Weights of a small transformer language model.
Size: 8 layers, width 128, 2 heads of 64, MLP 512 SwiGLU, vocabulary 512, 2.16M parameters.
Architecture: RMSNorm before each block, rotary positions, tied embeddings.
Each number is 200 + 30 x the weight over its row's rms, rounded and kept within 0 to 999. Layers, rows and columns count from 0. The size before them is the row's rms in percent of the matrix's.

# layer 3 MLP down, 128x512, rms 0.0804, rows 0-54, columns 256-383
098,220,217,210,214,197,182,192,158,199,168,187,155,210,201,175,179,220,200,138,182,231,257,206,227,234,211,201,236,173,217,151,158,211,178,209,222,138,194,246,204,197,223,171,182,191,240,257,190,188,141,242,235,153,167,156,178,156,233,186,204,178,214,144,246,202,219,234,248,224,207,175,177,167,237,195,198,180,213,227,221,209,154,186,182,203,186,181,179,245,233,199,195,236,197,233,209,189,174,214,217,180,159,167,225,200,202,171,172,189,219,170,211,170,220,227,174,208,244,168,215,177,206,165,188,239,247,232,180
100,213,229,156,237,222,152,166,197,184,186,228,207,136,199,208,215,220,197,208,151,162,201,203,214,214,169,159,199,241,159,201,187,182,182,194,192,201,211,198,241,205,229,177,177,235,146,250,146,191,211,171,190,193,191,131,174,201,163,187,259,264,172,190,171,180,223,204,162,211,190,183,211,111,211,223,173,192,167,249,196,201,185,219,189,202,217,194,166,234,208,198,138,204,215,158,193,214,134,204,181,233,212,238,209,223,221,204,179,175,216,197,214,210,238,220,242,145,229,184,199,210,204,221,217,177,138,148,189
104,168,185,192,196,177,179,264,200,207,169,197,211,211,169,157,170,224,192,119,222,220,240,229,199,193,165,202,194,169,198,186,191,235,217,217,265,194,212,206,185,228,206,242,219,193,172,204,228,206,249,173,184,195,190,203,212,181,263,194,154,177,243,201,185,206,208,172,213,163,192,234,215,205,226,159,182,183,222,189,235,150,212,247,219,234,146,187,229,149,234,206,198,264,249,196,244,207,203,172,192,215,154,255,153,173,239,206,196,219,185,221,218,164,200,237,184,229,140,208,234,186,189,201,174,144,172,216,187
108,221,190,153,210,204,244,225,220,211,243,260,146,168,242,219,149,238,214,146,183,266,180,181,162,184,212,224,209,196,156,221,235,226,202,189,196,170,172,203,130,252,209,171,164,198,206,185,240,170,175,217,203,227,197,186,230,196,202,198,222,184,223,196,270,166,211,202,189,183,256,201,237,228,133,166,249,159,169,193,194,194,180,213,142,187,216,231,202,204,213,245,263,225,211,166,254,193,245,232,200,185,192,198,189,210,170,213,155,191,181,228,182,199,148,162,191,192,207,220,168,200,191,175,197,210,238,181,237
094,182,219,178,241,130,244,252,223,203,224,212,167,217,234,169,193,202,157,218,154,187,247,158,213,214,200,202,131,210,275,193,212,221,212,237,193,179,195,186,173,174,159,181,230,211,213,198,202,195,199,194,253,179,157,238,221,221,203,150,180,191,228,258,207,153,209,175,162,259,217,194,207,192,230,216,202,218,207,235,215,264,193,131,193,208,188,199,203,213,198,213,243,250,231,230,188,169,171,224,187,226,123,196,218,250,247,234,245,233,247,240,153,226,177,221,194,209,239,168,167,166,196,229,174,174,194,167,162
096,158,243,221,160,208,153,180,204,196,167,184,216,206,215,184,226,203,156,239,166,193,223,178,225,209,201,132,177,198,236,215,206,216,213,202,223,176,213,148,232,181,219,235,200,180,156,200,217,231,180,218,168,200,166,163,184,231,260,208,161,227,197,220,258,158,185,171,177,218,205,213,175,229,183,202,237,237,208,190,214,147,185,223,179,238,164,212,163,198,217,150,145,238,222,191,171,241,206,178,162,204,205,205,231,222,233,180,229,161,232,233,235,160,171,194,239,154,207,164,176,241,277,193,208,183,234,154,147
104,230,203,206,239,194,169,197,220,233,152,197,241,182,222,141,248,191,227,191,204,253,197,190,228,242,208,153,213,216,172,153,155,221,246,177,208,212,228,210,183,176,222,202,194,215,203,218,194,265,214,217,235,250,244,156,161,236,220,183,200,242,185,200,209,177,161,231,240,213,247,197,230,150,189,246,215,234,153,194,173,187,269,183,223,246,172,194,153,190,188,171,149,246,187,225,196,205,177,219,197,227,270,177,222,208,158,206,175,151,238,198,252,199,229,226,225,188,207,181,171,188,199,200,242,218,167,217,213
101,218,222,211,193,157,197,189,189,243,218,247,218,211,205,240,162,185,142,215,259,102,210,233,155,210,187,208,158,172,227,224,154,192,213,197,200,179,251,200,214,184,196,187,229,228,213,204,160,236,214,172,176,255,158,190,196,229,217,209,171,155,216,184,241,179,193,257,157,203,213,220,232,175,177,236,229,180,235,145,156,226,176,175,173,173,189,195,163,199,207,204,220,210,190,185,181,163,193,173,168,180,210,215,184,236,206,160,188,189,196,192,176,184,193,226,168,154,205,211,193,203,250,147,143,187,252,212,207
101,203,233,179,215,195,220,195,187,218,187,229,230,247,179,256,202,158,191,172,232,224,185,200,205,248,172,204,176,222,149,233,222,191,213,213,196,199,173,199,172,173,182,177,214,198,191,165,210,215,201,227,174,228,216,231,163,213,259,206,131,210,193,221,153,274,215,146,197,192,173,149,184,221,156,167,197,221,182,186,238,193,234,230,247,212,208,188,158,190,182,191,212,206,215,182,233,199,219,162,185,230,252,165,225,171,187,208,181,185,203,159,184,264,151,177,227,211,194,221,160,231,167,171,193,175,181,185,203
101,259,258,213,187,221,200,133,171,193,198,146,165,155,178,190,231,213,232,256,181,214,194,226,215,144,212,207,227,172,166,210,191,160,243,169,141,172,228,267,205,204,225,198,204,214,175,208,210,182,177,243,255,215,217,202,203,201,219,204,177,217,176,176,192,185,232,185,171,213,130,183,141,270,155,252,202,180,207,226,219,219,218,180,195,217,136,192,149,199,190,215,164,263,187,222,233,239,252,210,181,240,235,205,245,231,219,232,194,202,185,221,160,228,192,216,221,227,181,191,177,225,221,206,193,194,127,190,182
101,221,206,210,222,261,188,156,187,209,224,189,232,222,205,216,235,225,266,153,274,174,197,176,203,247,195,181,164,191,176,226,205,240,208,212,211,215,198,163,215,246,145,235,219,215,208,181,219,158,205,206,213,225,145,229,222,216,201,260,208,190,202,208,175,186,161,192,228,150,198,251,215,204,219,227,171,176,243,131,229,135,208,251,162,170,166,189,221,258,195,162,209,153,239,199,234,200,205,250,217,221,257,162,221,155,227,222,162,203,171,196,221,188,188,215,219,170,196,233,231,141,245,231,204,198,210,212,128
098,208,195,198,162,184,215,226,202,223,164,210,126,209,171,219,184,201,159,217,228,237,171,265,209,172,182,235,241,204,225,178,201,203,236,215,150,212,234,233,156,191,204,194,180,205,216,226,235,192,257,170,191,208,210,180,172,162,182,148,233,228,236,150,179,252,204,213,163,192,176,184,221,191,192,203,180,204,218,182,156,229,189,170,248,253,218,117,187,210,162,154,154,171,181,174,194,167,219,223,161,170,211,182,250,213,179,188,179,182,204,264,199,198,209,201,170,225,168,184,210,253,188,236,221,211,194,179,175
091,163,141,168,192,179,143,259,212,193,184,209,180,177,187,236,243,197,226,212,246,210,206,266,193,163,138,172,201,183,184,275,249,241,278,220,222,166,151,178,182,192,185,276,231,156,165,214,197,265,154,207,168,244,153,222,153,178,173,170,199,189,224,143,184,183,268,161,170,209,160,183,205,215,167,158,233,197,253,187,234,173,206,220,166,207,192,219,173,195,228,170,192,192,188,159,210,156,207,189,171,145,206,179,194,204,204,218,204,214,209,207,178,154,207,189,245,218,244,158,195,202,187,179,154,218,187,232,201
098,214,109,206,241,253,203,174,236,136,169,224,179,278,199,185,233,154,165,218,185,217,194,165,196,133,178,225,196,208,178,215,235,183,155,217,222,187,208,229,174,194,143,202,160,147,239,252,183,196,145,243,198,225,143,224,173,225,205,202,204,183,175,168,245,215,214,222,236,182,229,185,197,223,207,139,193,149,164,179,162,184,242,190,192,204,204,197,187,224,182,176,189,257,231,209,185,177,257,216,159,181,195,229,232,261,220,192,222,192,172,192,193,227,202,190,182,158,219,199,188,197,206,174,130,199,221,154,191
098,175,193,186,188,111,196,220,191,173,207,167,196,266,221,195,197,216,195,206,162,177,162,190,240,231,216,222,211,196,251,192,161,209,213,200,187,238,152,236,200,178,237,198,227,263,199,190,215,122,173,200,164,225,236,181,216,218,219,209,232,172,205,201,147,154,190,195,210,247,202,202,208,224,200,163,152,207,209,199,206,221,203,149,226,179,180,181,254,192,221,236,279,245,191,202,176,167,176,186,162,168,120,170,161,191,243,201,166,168,205,182,193,244,244,208,175,187,193,230,200,193,217,188,255,195,179,183,259
104,218,214,225,214,217,175,186,200,248,255,229,143,213,153,225,179,181,238,235,250,239,198,155,235,197,231,155,177,146,204,196,170,169,205,223,250,194,192,157,206,186,171,224,151,194,184,209,204,182,191,235,240,215,217,158,189,200,198,221,166,235,231,190,229,195,194,228,153,212,248,207,222,260,143,160,184,272,233,191,158,200,175,202,159,231,174,168,164,183,272,231,191,221,193,214,160,188,172,187,216,209,229,194,157,187,179,187,161,181,237,140,157,148,221,179,203,196,190,208,220,230,195,198,220,212,161,209,255
101,187,180,240,209,185,182,249,206,155,163,222,213,139,132,211,229,157,221,170,180,180,203,177,160,188,193,210,177,201,180,273,173,213,160,154,181,207,243,243,179,176,196,225,232,240,240,231,171,187,203,193,194,167,142,147,155,201,209,204,203,219,168,205,226,161,144,204,220,190,193,276,148,156,127,181,228,182,259,189,179,146,197,233,186,203,235,203,233,233,163,179,186,191,201,163,167,233,187,211,213,218,156,237,257,168,200,222,143,190,196,162,220,166,177,215,188,212,203,225,228,188,165,233,218,233,210,220,204
096,220,217,164,188,211,226,186,160,215,202,176,266,225,247,168,220,210,167,194,183,223,243,207,259,190,184,200,236,189,166,217,187,218,199,213,181,204,177,245,123,262,205,136,161,167,219,235,204,208,193,142,208,181,220,209,184,201,190,211,163,189,213,225,227,200,228,245,190,178,220,199,138,238,184,263,199,240,196,210,160,223,207,159,155,206,167,187,214,160,199,207,208,244,237,225,147,201,177,230,138,201,260,164,244,193,149,234,175,211,226,150,242,239,183,152,219,257,141,204,261,280,218,194,185,141,201,214,201
100,133,257,171,214,182,241,215,262,171,267,221,169,200,234,205,244,134,155,149,179,209,230,258,230,163,237,187,238,155,179,194,127,149,228,231,221,239,164,227,165,146,192,189,248,195,205,161,201,206,222,204,170,228,221,224,187,194,213,235,224,210,202,243,165,202,191,210,198,234,245,165,144,199,224,166,171,179,169,222,212,186,182,176,156,199,165,152,211,211,228,218,228,189,161,200,199,160,203,222,218,168,237,161,194,153,186,192,170,241,189,177,164,247,197,180,144,201,222,149,247,244,220,202,242,151,225,244,228
101,194,241,217,169,211,199,196,180,172,166,198,177,206,224,149,152,196,199,231,183,113,216,216,174,195,153,183,179,179,159,160,187,245,227,232,216,268,198,172,153,234,206,190,222,252,186,171,209,162,223,134,216,150,184,206,214,185,227,248,268,199,185,176,184,212,220,227,186,253,184,189,182,225,216,245,165,225,249,201,209,155,226,206,243,173,220,171,211,138,248,196,199,174,202,186,237,182,137,171,185,210,154,174,232,150,153,222,143,204,195,183,219,201,222,229,175,227,218,251,246,193,191,196,248,217,159,177,216
103,218,170,239,263,180,185,218,195,217,208,160,197,230,169,169,229,224,246,219,187,169,239,249,224,156,166,221,184,180,204,212,120,256,167,209,155,144,209,197,165,219,131,186,220,178,199,167,193,168,184,115,259,180,153,214,202,178,166,203,225,223,202,178,224,200,196,185,228,196,205,273,202,224,194,223,194,211,190,170,204,247,255,191,222,205,209,247,221,211,218,251,202,158,207,123,184,234,205,203,194,115,210,200,192,165,167,204,212,165,206,145,217,179,185,224,236,238,196,209,186,169,184,170,190,213,199,155,202
103,148,168,160,240,184,229,156,209,303,193,214,244,239,179,237,224,165,225,170,188,214,227,166,236,196,184,227,202,206,250,153,166,170,223,236,186,156,161,215,157,190,201,213,186,190,226,171,235,245,201,170,201,220,177,205,244,197,190,226,240,203,223,190,221,197,212,189,221,191,220,218,266,182,181,184,191,170,186,223,235,203,217,197,159,234,266,231,179,233,161,214,226,185,175,188,207,221,159,202,156,199,175,205,170,205,232,209,195,218,172,224,197,197,194,167,161,197,212,162,209,224,287,179,152,202,202,207,230
105,176,248,221,198,209,194,149,209,203,159,204,209,252,272,148,215,178,183,162,228,197,239,224,178,188,218,198,184,235,199,233,138,157,105,223,179,238,236,221,161,212,222,238,133,294,186,228,153,179,205,230,193,184,220,216,212,188,168,187,173,192,250,230,128,181,116,239,222,175,158,198,198,209,201,181,230,188,150,208,205,178,191,211,167,179,121,223,197,253,195,203,221,221,199,229,208,210,203,172,207,188,241,199,171,200,230,269,206,186,172,227,206,227,220,197,218,228,166,249,172,143,192,248,213,207,182,227,192
098,242,188,229,189,161,228,172,172,167,200,210,184,193,227,163,212,176,217,202,180,220,187,110,168,218,205,228,170,228,157,176,120,225,177,258,193,210,184,152,168,154,204,225,237,233,196,191,144,214,218,226,189,197,187,202,206,188,175,169,163,226,144,183,212,170,195,222,193,185,196,164,187,209,226,192,275,190,235,208,167,210,182,195,204,195,245,218,195,207,274,181,225,194,255,231,173,150,192,246,181,214,237,145,222,212,205,146,205,173,186,198,200,170,217,177,211,246,205,216,149,208,171,198,231,177,153,252,249
102,192,184,173,197,172,169,160,162,213,184,189,169,204,178,159,182,211,194,184,189,174,180,246,214,217,225,220,222,185,191,219,187,184,180,194,190,201,171,173,196,194,177,207,136,156,212,154,166,151,179,184,209,226,157,161,204,202,181,208,210,175,217,222,191,250,187,179,204,252,223,201,223,216,218,183,230,181,201,237,273,173,211,172,173,220,174,236,186,173,166,180,251,209,232,217,235,190,188,237,112,191,220,204,244,168,206,205,234,226,169,248,201,221,165,223,211,168,226,205,214,250,236,238,202,186,207,243,186
098,194,189,223,184,200,188,193,186,196,233,191,223,204,176,171,197,208,215,211,198,182,211,251,205,243,250,196,190,217,205,217,213,159,171,186,215,173,240,161,179,194,210,146,251,173,163,162,148,196,230,193,244,236,151,185,215,174,164,205,221,238,188,191,214,192,170,215,190,215,205,168,155,208,219,168,169,193,182,216,181,204,234,193,219,205,217,149,259,189,235,229,169,173,211,243,208,201,229,186,159,163,199,219,199,157,200,158,208,254,196,198,185,206,201,225,242,219,188,244,175,229,162,176,213,191,151,212,153
101,227,186,177,208,229,180,191,220,165,205,228,186,181,160,163,159,172,161,180,181,286,190,212,191,208,220,235,245,178,233,261,170,197,197,257,203,210,221,221,181,171,214,213,175,197,217,220,236,174,139,183,196,246,220,135,211,195,198,248,137,214,165,231,220,218,215,184,198,184,160,167,152,264,203,218,201,194,180,201,175,222,218,160,225,221,212,204,210,199,263,190,150,184,242,193,138,169,194,222,216,238,199,203,195,159,190,206,212,183,221,179,172,190,237,157,237,189,222,199,241,189,186,123,196,218,190,197,164
098,175,251,134,198,249,261,166,170,212,162,246,211,159,222,180,258,212,172,232,105,225,189,262,185,194,225,177,234,191,152,165,189,238,236,246,203,265,196,175,227,169,213,199,201,172,166,203,156,215,184,172,165,253,200,261,227,229,197,227,247,187,163,235,151,184,218,178,235,179,182,183,201,203,201,221,178,212,198,212,203,177,189,156,214,204,204,209,242,184,232,191,219,232,179,188,234,196,166,198,235,174,240,233,190,233,225,198,205,140,216,198,263,199,204,192,254,201,218,212,205,147,176,198,198,211,206,193,181
098,212,187,223,218,163,216,208,210,217,201,201,199,182,211,219,206,168,214,170,231,203,178,189,247,224,191,170,150,197,184,233,189,213,153,219,203,171,267,200,180,206,175,160,162,200,176,178,185,179,142,234,205,169,189,219,230,226,199,257,248,221,205,209,169,143,231,195,177,224,201,224,154,157,209,215,155,154,184,196,144,185,201,190,210,212,210,215,174,253,171,246,215,204,205,169,249,191,204,181,162,233,183,184,193,211,201,245,234,217,191,235,156,215,209,215,186,176,242,234,208,223,185,201,220,171,210,187,169
104,123,221,199,238,238,177,226,141,270,241,185,255,215,237,199,200,151,187,222,190,197,144,211,219,207,221,203,175,196,182,195,225,258,266,213,109,201,222,180,254,191,195,234,152,217,182,235,217,190,183,169,189,178,252,158,303,207,257,199,207,199,186,216,146,194,199,218,171,171,174,194,237,208,171,174,191,194,225,204,259,220,188,211,200,208,172,216,186,238,259,210,211,212,243,177,193,185,239,182,225,217,175,177,157,142,174,175,157,274,149,230,185,184,171,249,212,257,167,183,215,238,187,225,176,215,217,210,190
100,195,189,169,180,197,196,185,219,137,202,143,168,245,151,236,158,167,212,232,188,212,219,207,192,190,187,203,185,180,184,249,134,151,229,207,191,180,221,222,203,217,215,167,225,172,231,175,206,186,152,214,159,182,221,217,162,166,238,186,160,170,192,147,201,235,144,166,205,217,205,203,185,213,180,175,233,223,208,181,175,211,199,218,188,143,214,225,160,183,180,244,219,137,185,220,223,146,221,216,126,214,177,207,204,184,153,246,212,153,224,218,229,244,201,214,189,163,218,210,192,231,217,172,254,255,215,170,202
095,226,216,193,239,182,139,198,210,219,211,160,172,187,191,200,158,216,210,190,194,184,150,195,227,172,171,159,189,188,205,180,158,180,190,129,190,189,164,170,167,182,225,205,211,237,156,170,226,182,170,234,195,198,203,174,226,229,210,281,223,173,195,192,174,136,201,130,219,190,213,260,152,226,160,191,160,195,164,251,231,173,259,160,216,153,174,297,163,213,146,224,162,205,265,173,225,163,215,161,183,189,212,239,194,189,168,192,220,206,168,190,225,206,221,240,221,174,209,199,239,174,226,210,162,217,191,201,235
104,226,180,241,178,181,209,196,201,181,220,189,194,221,193,188,181,194,225,231,203,198,222,191,212,165,251,188,202,189,218,177,200,193,138,170,258,200,215,211,152,202,198,184,190,233,183,184,210,176,198,177,131,236,167,206,208,211,223,238,195,164,194,175,196,153,235,160,235,256,187,207,151,197,271,183,133,218,190,181,240,203,181,231,226,213,213,223,193,241,195,258,182,187,99,192,171,178,221,186,204,216,249,228,266,177,245,208,238,188,236,221,181,217,134,227,249,181,233,175,200,215,237,192,204,240,224,247,180
093,163,192,181,142,201,161,208,211,162,186,225,231,219,198,180,201,226,222,185,205,166,235,197,195,222,154,200,230,209,139,192,255,123,179,147,265,222,260,229,155,227,162,224,169,205,204,207,181,231,200,165,181,180,210,193,255,143,166,141,249,166,215,231,196,206,193,196,213,184,229,217,236,157,212,165,203,257,247,248,179,178,232,196,184,214,216,219,167,164,166,211,160,203,191,163,179,241,143,165,176,210,226,194,181,179,202,250,177,252,208,201,230,166,188,275,193,205,182,247,220,202,205,184,160,235,195,192,176
102,225,214,227,206,277,214,197,191,213,235,222,213,255,182,140,208,182,206,189,161,217,213,164,295,175,234,186,212,200,222,258,187,226,239,204,201,252,212,198,194,230,194,172,181,172,176,198,224,204,132,196,249,184,134,173,214,191,208,245,199,219,262,236,315,187,186,197,202,197,184,187,171,245,233,167,217,197,223,194,239,176,258,110,214,180,234,217,222,173,246,197,173,253,223,229,202,187,153,227,232,204,192,220,197,180,138,223,183,217,208,201,220,201,228,240,243,199,168,193,254,233,237,186,197,170,142,211,174
104,175,152,213,179,230,222,237,160,218,212,222,203,197,155,188,180,208,187,212,210,218,168,174,205,164,175,203,250,155,221,157,253,205,210,170,200,243,173,191,208,225,191,244,190,177,173,221,208,186,197,220,170,216,201,180,214,217,215,221,172,215,172,177,225,202,217,159,248,162,229,172,214,263,208,184,264,235,214,184,183,201,233,253,159,185,189,193,192,179,256,230,223,231,195,237,226,200,223,218,218,246,211,234,195,191,172,202,193,193,225,163,173,220,166,234,228,170,218,270,251,246,173,242,237,198,224,201,179
097,207,190,191,198,178,273,238,206,209,148,203,208,217,257,176,242,187,193,216,220,197,150,210,244,204,203,185,219,178,172,207,222,190,215,230,163,165,192,244,158,223,251,193,260,203,211,171,209,220,222,172,203,155,133,223,213,197,203,200,192,224,256,226,175,174,191,232,275,174,209,174,200,148,190,194,192,146,229,257,207,222,175,182,173,221,140,214,222,185,166,193,231,254,216,272,231,173,201,197,230,165,224,164,158,180,172,200,165,192,215,215,255,203,192,192,186,172,162,183,201,231,194,159,142,214,167,200,203
096,187,125,180,228,207,185,270,151,237,200,190,209,232,190,237,137,244,256,179,258,206,154,165,192,215,181,243,254,175,191,236,172,155,214,180,236,158,169,235,197,254,223,240,191,262,246,240,139,205,215,208,271,150,240,171,203,201,231,169,235,120,180,221,160,236,183,216,172,198,183,210,152,115,189,220,197,243,224,191,155,164,209,200,158,172,186,233,183,166,209,247,178,207,169,210,244,235,189,224,196,190,181,224,171,199,238,196,203,253,245,238,199,209,180,213,155,201,217,178,209,208,194,242,223,160,240,213,195
103,168,192,208,179,204,226,224,208,165,186,251,230,238,200,238,207,228,180,199,152,169,132,208,234,160,237,216,253,188,210,215,197,224,185,235,203,243,179,148,223,202,263,215,185,196,197,192,204,174,232,136,160,209,146,153,191,225,146,140,237,244,203,182,189,176,173,192,259,201,195,192,203,189,194,205,182,234,192,181,201,207,214,141,163,213,161,237,171,207,225,211,196,196,175,221,228,185,240,230,205,201,188,157,236,221,229,200,132,201,168,230,213,203,262,159,186,184,227,184,237,191,192,176,131,171,232,243,192
108,227,237,182,212,232,258,180,172,212,171,184,204,186,149,214,231,208,210,229,167,205,163,218,178,200,249,175,174,198,162,268,187,251,214,243,204,215,213,254,204,152,189,202,247,194,204,186,192,207,214,250,214,217,180,161,219,236,185,178,155,193,210,211,216,174,171,222,168,205,199,242,195,231,202,190,183,169,223,241,264,270,190,210,211,157,220,221,246,268,258,160,242,174,210,166,137,231,190,195,193,146,236,196,162,120,234,191,202,170,209,191,209,181,157,209,226,182,241,217,184,216,237,197,206,199,212,183,219
100,213,174,162,160,216,233,164,237,229,194,189,182,232,207,247,148,201,159,198,240,149,154,170,191,193,166,199,255,255,146,132,198,136,236,187,173,128,172,250,236,212,172,222,177,170,234,193,230,217,208,204,213,254,188,243,241,168,226,221,234,196,183,159,242,250,253,186,197,146,252,157,252,203,172,211,206,196,227,188,211,202,245,227,227,138,193,173,196,226,175,259,177,138,207,161,149,190,221,194,220,262,230,193,234,212,248,198,185,165,179,209,199,209,240,167,178,204,204,193,189,212,146,202,231,260,265,193,198
099,173,181,209,195,210,193,219,172,235,153,214,206,218,178,173,182,225,216,201,180,176,214,178,158,224,219,222,224,250,254,221,244,238,202,176,180,178,230,162,227,247,161,222,225,180,240,217,240,199,239,178,168,196,230,241,200,227,189,225,174,159,181,193,194,236,236,202,225,204,228,199,206,141,201,225,172,215,199,202,175,159,171,201,222,284,245,202,202,205,178,187,144,146,168,167,175,186,223,173,126,235,185,182,243,217,226,188,186,217,184,207,220,210,189,139,166,217,241,247,230,171,195,274,200,198,199,231,220
097,162,190,188,194,217,232,157,151,245,156,199,186,204,246,160,203,167,147,207,187,236,193,192,206,212,198,163,215,202,174,176,218,213,172,240,186,157,175,149,228,151,199,247,178,192,175,235,192,212,221,211,168,190,183,204,208,218,164,142,191,232,176,160,162,174,245,272,209,175,214,212,200,223,153,186,165,216,188,168,147,180,247,242,200,221,157,245,201,217,207,152,202,169,246,201,166,227,175,229,195,181,156,175,272,233,161,261,194,185,251,225,218,202,225,235,202,226,145,132,252,157,199,202,207,184,216,216,245
097,232,183,257,181,262,219,171,155,173,209,190,247,216,196,231,152,228,165,198,195,190,232,167,237,217,231,193,190,255,163,195,202,177,180,152,171,202,132,230,204,217,201,208,174,204,199,195,234,206,184,199,161,213,179,118,164,129,236,220,234,194,235,207,172,206,183,215,229,200,197,160,221,230,247,249,249,156,181,198,190,199,186,180,197,137,193,218,244,253,211,174,232,189,172,176,200,211,214,205,193,197,178,172,211,234,228,153,156,190,147,211,191,205,224,193,190,209,241,147,173,161,239,193,160,226,205,205,203
105,181,192,189,212,161,212,179,173,203,191,151,178,223,216,147,166,201,191,164,190,241,211,144,216,159,228,198,226,166,156,188,207,174,154,198,216,220,198,194,162,204,205,188,219,169,165,210,194,215,192,192,204,218,174,251,198,166,177,219,210,207,190,229,196,237,189,204,199,216,225,139,173,194,179,166,225,162,235,148,205,199,251,180,169,225,217,212,167,208,135,219,211,233,168,220,164,209,224,178,197,241,200,263,176,262,298,214,186,127,198,251,190,217,222,194,146,197,189,245,183,170,183,187,193,212,175,175,158
103,284,250,104,194,214,248,198,203,189,210,177,270,227,208,212,171,172,184,188,164,211,162,274,187,209,204,214,191,247,144,197,225,234,224,168,182,245,141,212,183,152,198,208,227,205,203,149,209,228,195,235,209,184,232,170,224,183,260,182,186,199,195,241,185,249,209,213,259,216,244,201,158,170,200,247,190,153,191,167,222,189,207,193,148,176,161,235,236,173,187,217,221,209,195,217,256,158,170,197,183,264,198,199,193,203,192,196,225,207,220,208,186,205,257,190,159,202,228,147,237,193,198,231,255,203,193,211,194
101,200,189,218,180,200,180,177,222,222,202,246,242,143,221,162,186,185,166,199,261,187,159,217,155,185,199,185,269,252,212,236,159,182,261,213,180,168,188,178,203,246,265,219,196,183,209,204,221,129,246,230,208,207,185,147,185,166,202,181,171,228,208,199,184,210,225,175,200,163,183,220,249,222,160,216,233,212,214,166,186,240,249,214,176,231,138,197,138,186,175,192,184,169,253,185,205,219,173,183,241,194,177,262,218,182,227,215,232,181,237,176,222,216,143,205,187,205,231,178,151,184,174,267,206,144,229,215,221
099,213,135,203,175,170,234,171,190,193,200,191,169,205,178,189,217,143,213,242,179,218,254,154,212,216,155,206,168,175,159,224,222,231,166,167,154,232,182,212,230,171,217,214,230,207,233,211,209,206,198,189,136,194,179,193,200,195,277,228,237,186,198,172,227,184,119,143,236,178,240,159,171,187,216,183,147,230,172,203,205,214,188,222,211,229,194,207,214,226,257,243,216,242,251,152,240,244,174,166,157,184,211,171,161,195,257,167,221,246,187,235,211,150,180,171,233,191,169,232,146,198,186,207,204,255,208,208,221
099,177,221,170,149,207,234,221,194,243,225,148,183,207,174,196,224,217,205,218,138,247,146,187,243,193,202,196,195,216,226,225,242,182,219,194,144,193,236,218,184,231,248,253,177,203,162,226,221,183,167,202,209,167,182,230,232,283,207,176,218,189,230,181,199,213,255,193,183,199,219,184,213,214,166,200,184,206,222,214,206,148,255,175,179,192,226,202,183,174,165,187,237,214,247,212,190,199,163,186,207,182,211,179,224,210,220,189,222,130,218,153,216,205,174,146,206,299,279,234,215,173,215,189,229,184,176,227,174
110,174,189,163,219,207,200,217,217,194,184,238,245,189,173,203,221,190,236,229,168,241,234,232,241,174,164,188,182,200,216,221,207,243,189,171,200,186,207,221,225,209,193,192,232,158,182,231,288,235,229,178,187,231,211,245,214,282,171,236,220,153,178,245,173,174,216,177,211,186,219,226,188,202,194,241,200,165,238,217,237,182,193,178,174,278,255,230,163,216,204,162,177,169,209,216,166,210,246,172,239,201,222,181,176,228,170,142,212,231,195,169,175,245,193,196,195,210,193,226,181,215,218,214,200,168,179,190,162
102,172,171,207,184,174,144,178,183,239,247,209,288,208,173,162,247,215,273,174,218,244,234,165,210,187,153,176,196,183,235,211,159,228,160,186,200,171,152,184,173,196,200,183,154,144,224,215,203,258,195,194,256,147,233,227,167,193,164,218,191,245,235,238,211,185,183,212,243,183,184,235,175,230,225,210,179,205,168,225,185,202,165,197,160,173,166,155,232,181,138,233,256,185,181,162,206,200,213,156,207,168,213,185,221,170,151,207,218,227,220,180,211,196,216,203,216,192,197,194,200,188,173,224,92,163,222,185,225
096,236,166,204,162,164,162,219,227,172,234,198,239,176,204,154,174,193,228,188,215,216,169,192,227,164,169,220,167,270,159,188,203,182,231,197,152,245,203,210,206,186,195,173,214,168,209,188,219,223,193,157,157,206,228,221,177,180,177,185,226,214,200,224,154,223,242,177,193,207,172,214,195,239,276,230,275,191,248,218,193,197,222,205,165,201,159,228,204,182,210,188,170,168,207,172,203,201,231,164,223,206,215,201,186,213,192,203,247,191,161,253,241,234,203,185,212,210,198,183,175,237,197,242,201,241,153,260,226
100,190,184,154,171,188,257,256,162,214,183,216,208,214,205,169,217,219,277,165,223,152,188,152,171,184,223,224,233,166,172,174,180,181,227,174,152,222,201,221,194,202,199,224,208,120,230,224,236,121,166,167,197,203,270,168,187,170,218,248,217,190,200,158,252,195,174,184,201,187,247,205,144,201,227,195,195,195,235,216,141,218,241,225,191,210,159,183,284,229,209,190,199,204,168,160,212,194,208,211,195,235,181,188,139,243,178,211,246,189,237,232,178,146,272,160,191,170,191,183,239,182,178,178,190,209,202,177,215
097,207,240,196,220,200,165,210,169,221,239,209,209,172,225,216,148,188,201,207,174,210,155,205,182,192,204,239,186,213,197,109,153,199,211,205,179,181,201,175,204,143,178,256,247,183,234,216,172,227,209,222,149,197,177,150,188,244,202,129,262,214,223,234,155,252,250,190,143,241,217,218,186,252,206,228,199,163,187,209,258,224,206,159,204,188,260,199,205,241,226,167,188,167,180,222,177,199,204,184,186,177,142,193,163,210,185,186,162,218,212,182,191,166,230,251,194,193,212,197,189,169,217,214,155,213,237,183,223
105,178,165,200,179,206,189,178,240,147,194,179,214,203,263,162,174,227,217,249,215,218,208,206,210,223,179,219,240,221,185,231,193,186,160,237,214,190,273,185,187,227,160,226,203,171,246,243,250,211,228,241,161,204,217,216,191,160,201,195,185,172,223,255,176,221,152,227,208,230,190,194,171,204,201,160,164,217,194,163,191,189,178,189,226,199,208,215,215,223,221,192,213,223,188,174,163,188,205,235,169,206,169,215,175,181,217,249,224,215,188,203,244,173,172,271,215,179,184,231,167,228,225,172,191,208,239,180,216